Weights of a small transformer language model: rotary positions.
Each number is 128 + 24 x the weight over its row's rms, rounded and kept within 0 to 255. Layers, rows and columns count from 0. The size above them is the row's rms in percent of the matrix's.

# layer 4 MLP down, 192x768, rms 0.0652, rows 100-120, columns 576-639
size [ 95  98  95 101 101 100  95 103 100 104  97  97  98 105 100 102 101 101  95  98  99]
[[120 136  82 147 105 119 113 140 148  94  98 119 164  87 102 141 106 106 116 139 121 132 146 135 125 135 125 111 137 100 104 124 145  94 142 124 188 185 141 131 135 129 171 121 170  93 129 187  72  92 103 121 171 162 135 147 126  80 120  64 119  87 135  84]
 [125 114 150 124 120  89 165 120 141 159 148 155 120 108 124 107 120 152 124 129 131 187 118 113 133  85 106 135 129 116 150 103 135 120 136 111 131 130  80 124  83 142 123 124 100 112 157 105 103 133 125 113 158 154 112 115 103  93 164 108  84 138 141 129]
 [131 181  77 142 115 108 106 118 109 133 125 165 151 113 105 133 151 140 162 173 142 107 115 152 119 104 128 150 145 150 101 124 151 157 133 109 133 117 131 101 109 144 136 114 130 102 148 135 151 102 133 141 103 123 132  85 157 134 126 134 107 142 133 141]
 [136 126 131  92 115 129 116 100 152  83 104 125 157 145 131 158 125 137 143  98  92 138 132 116 173 130 150  65 136 112  99 133 140  86 133 111 103 177  90  94 143 103 141 138 107 104 129 119 110 154 145  98 113 130 107 106 121 156 134  95 117 139 145 102]
 [ 85 138 106 117 122 153 121 110 120 107 102 131 156 124 184 128  88 134 125 183 114 115 152 139 119 129 150 129  98 122 169  72 167 134 112 115 155  75 139 121 121 158 125 128 131 151 113 136 104 123 122  95 145 108 182 110 106 158 128 122 142 168 124 130]
 [143 146 140  85 101 132 136 118 112 146 134 160 115 114 139 137 107 153 107 163 136 124  97  99 133 135 165 118 106 112 148 161 124  97 124 162 114 121 138  86 112 104 133  77 153 115 166 140  90 101 124 138  88 163  93 175 111  88 131 165 132  95 103 141]
 [131 156 109 114 151 169  98 152 146 183 139  80 140 102 104 142 192 102 104 179 144 127 155  92 147 153 106 134 114  95 151 167 188 147 146 155 112 111 115 141 134 162  90 119 139 118 143 115 147 113 126 159 139 154  96 129 157 135 131  72 106 121 139 133]
 [129 116 106  90  98 106 151 164  74 146 137 143  93 163  87 118 155 122 123 145 128  96  99 148 142  73 134 119 144 115 128 120 121 106 138 118 122 125 139 142 115  91 157 115 143 115 110 164 112 131 131 116 147 102 137 114 118 123 140 110 142 113 155 153]
 [126 111 110 101 153 115 116 139 142 144 119 147 139 157 138 132 171 129 133  87 114 123 125 107 138 115 111  96 104 110 153  83 111 157 113 145 156 130  75 105 144 100 132 100 139 127 160  98 147 138 125 105 123 132 161 128 155 148 129 121 132 105 107 122]
 [123 116 151 150 128  79 157 105 141  98  93 116 185 107 114 139 108 116 135 110 110 126  86 109 119 128 136 159 187 118 113 125 112 113 144 136 141 150 101 107 130 126 117 109 140  88 116 113 159 112 114 130  83 123  99 152  95 103 140 127 126  95  89 118]
 [158 132 113 119 131 110 131 132 135 144  94 140 131 120 138  91 158 122 136 125  93 111  92 131 123 139 106 126 158 105 153 129 138 142 114 147 131 108 110 146 151 169 118 119 162 106 160 126 162 136  96  87 131 164 136  77 172 114 142 137 192 106 127 112]
 [139 129 100  90 129 150 118 161 140 125 104 147 114 141 132 132 118 118 154 111  62 150 120 134 116 131 116  85  76 162 170  95 169 171 110 198 122 153  99 168 141  86 121 121 126  86 134 162 141  90  84 171 130 138 117 146 165 119 155 157 134 154  95 143]
 [174 170 158 116 110 141 174 125 126 120 160 124 125 126 128 148 114 134 124 105 131  98  99 128 179 128 102 103 156 165 163 145 141 117 102 136 117 142 117 129 122 103 124  95 102 114 151  71 107 140  98 138 127 127 127 160  97  79 142 108 140 100 121 138]
 [116 164 140 108 135  93 137 112 107 152 159 161 104 133 116  91  94 113 126  93 108 159 137 161  87 126 135 176  72 131 118 107 138 113 112 106 130  80 107 130 103 106 122 118 135 115 149 186  78 158 203  92 181 130 110 129 124 105 118 171 105 125 107 147]
 [103  95 137 113 130 154  88 140 121 151 155 158 129 165 154  85 112 170 170 121 102 114 137 134 122 153 123 108 116 107 136 153 120 121 126 119  92 152 126 128 110 114 131 148 127 155  90 161 155 141 125 167 148 179 138 140 110 113 126  69  88 111 138 153]
 [121 137 138 121 115 175  79 143 133 165 136 121 107 126 141 104 150 144 134 173 112 141 129 129 111  77 122 129 151 155 120 118 109 133 144 111 137 123 117 128 174 138 148  86 124 163 151  61 162 129 125 109 125  78 183 112 171 168 144 124 133 103 139 145]
 [109  82 156 117 124 146 158 109 128 149 144 115 115 134 116 149 106 125 133 151  84 101 121 109 140 151 109 146  98 114 110 190 114 119 123 154 107 151 146  77 157  99 120 156 137 157 127 193 159 120 147 105 147 134  79 152 149 119 141 139 114 157 134  95]
 [156 111 130 105 130 145 153 134 124 190 170 116 120 106 138 116 107 108 123 127 139 130 139 161 124  87  94 130 101 110  83 144 144  86 114 118 152 165 101 117  99 143 140 164 115 133 152 157 110  98 140 150 114  86 117 147 119 153 125 131 114 154 147 142]
 [113 136 137 140 186 127 181 104 155 109 134 105 120 112 140 119 136 119 140 125 140 111 149 114 111 119 121 131 134 119 162 126 123 115 122 106 132 108 165 143 111 140 109 137 116 120 139 112  98 128 120 156 178 162 139 123 145  94 138  96  93 127 111 124]
 [150 141 117  99 108 158 166 128 147 168 165 128 107 122 145 115 146 113 139 171 146 147 103 130  97 138 158 133 119 125  94 150 101 115 155 143 105 132 141 121 144 167 103 140 110 148 139 139 158 119 114 166 129  68 106 138  96 151 114 105 125 114 103 123]
 [ 90 197  45  96 102 101 145 117 141 141 158 128 136 105 112 127 151  71 145  98 119 147 139 114 157  97 100 177 110 150 145  97 135 118 129 129 128 129 144 131  94 137 115 104 117  89 124 103 102 160  91 146 159 180  92 126 121 125 130 150 104 122 130 144]]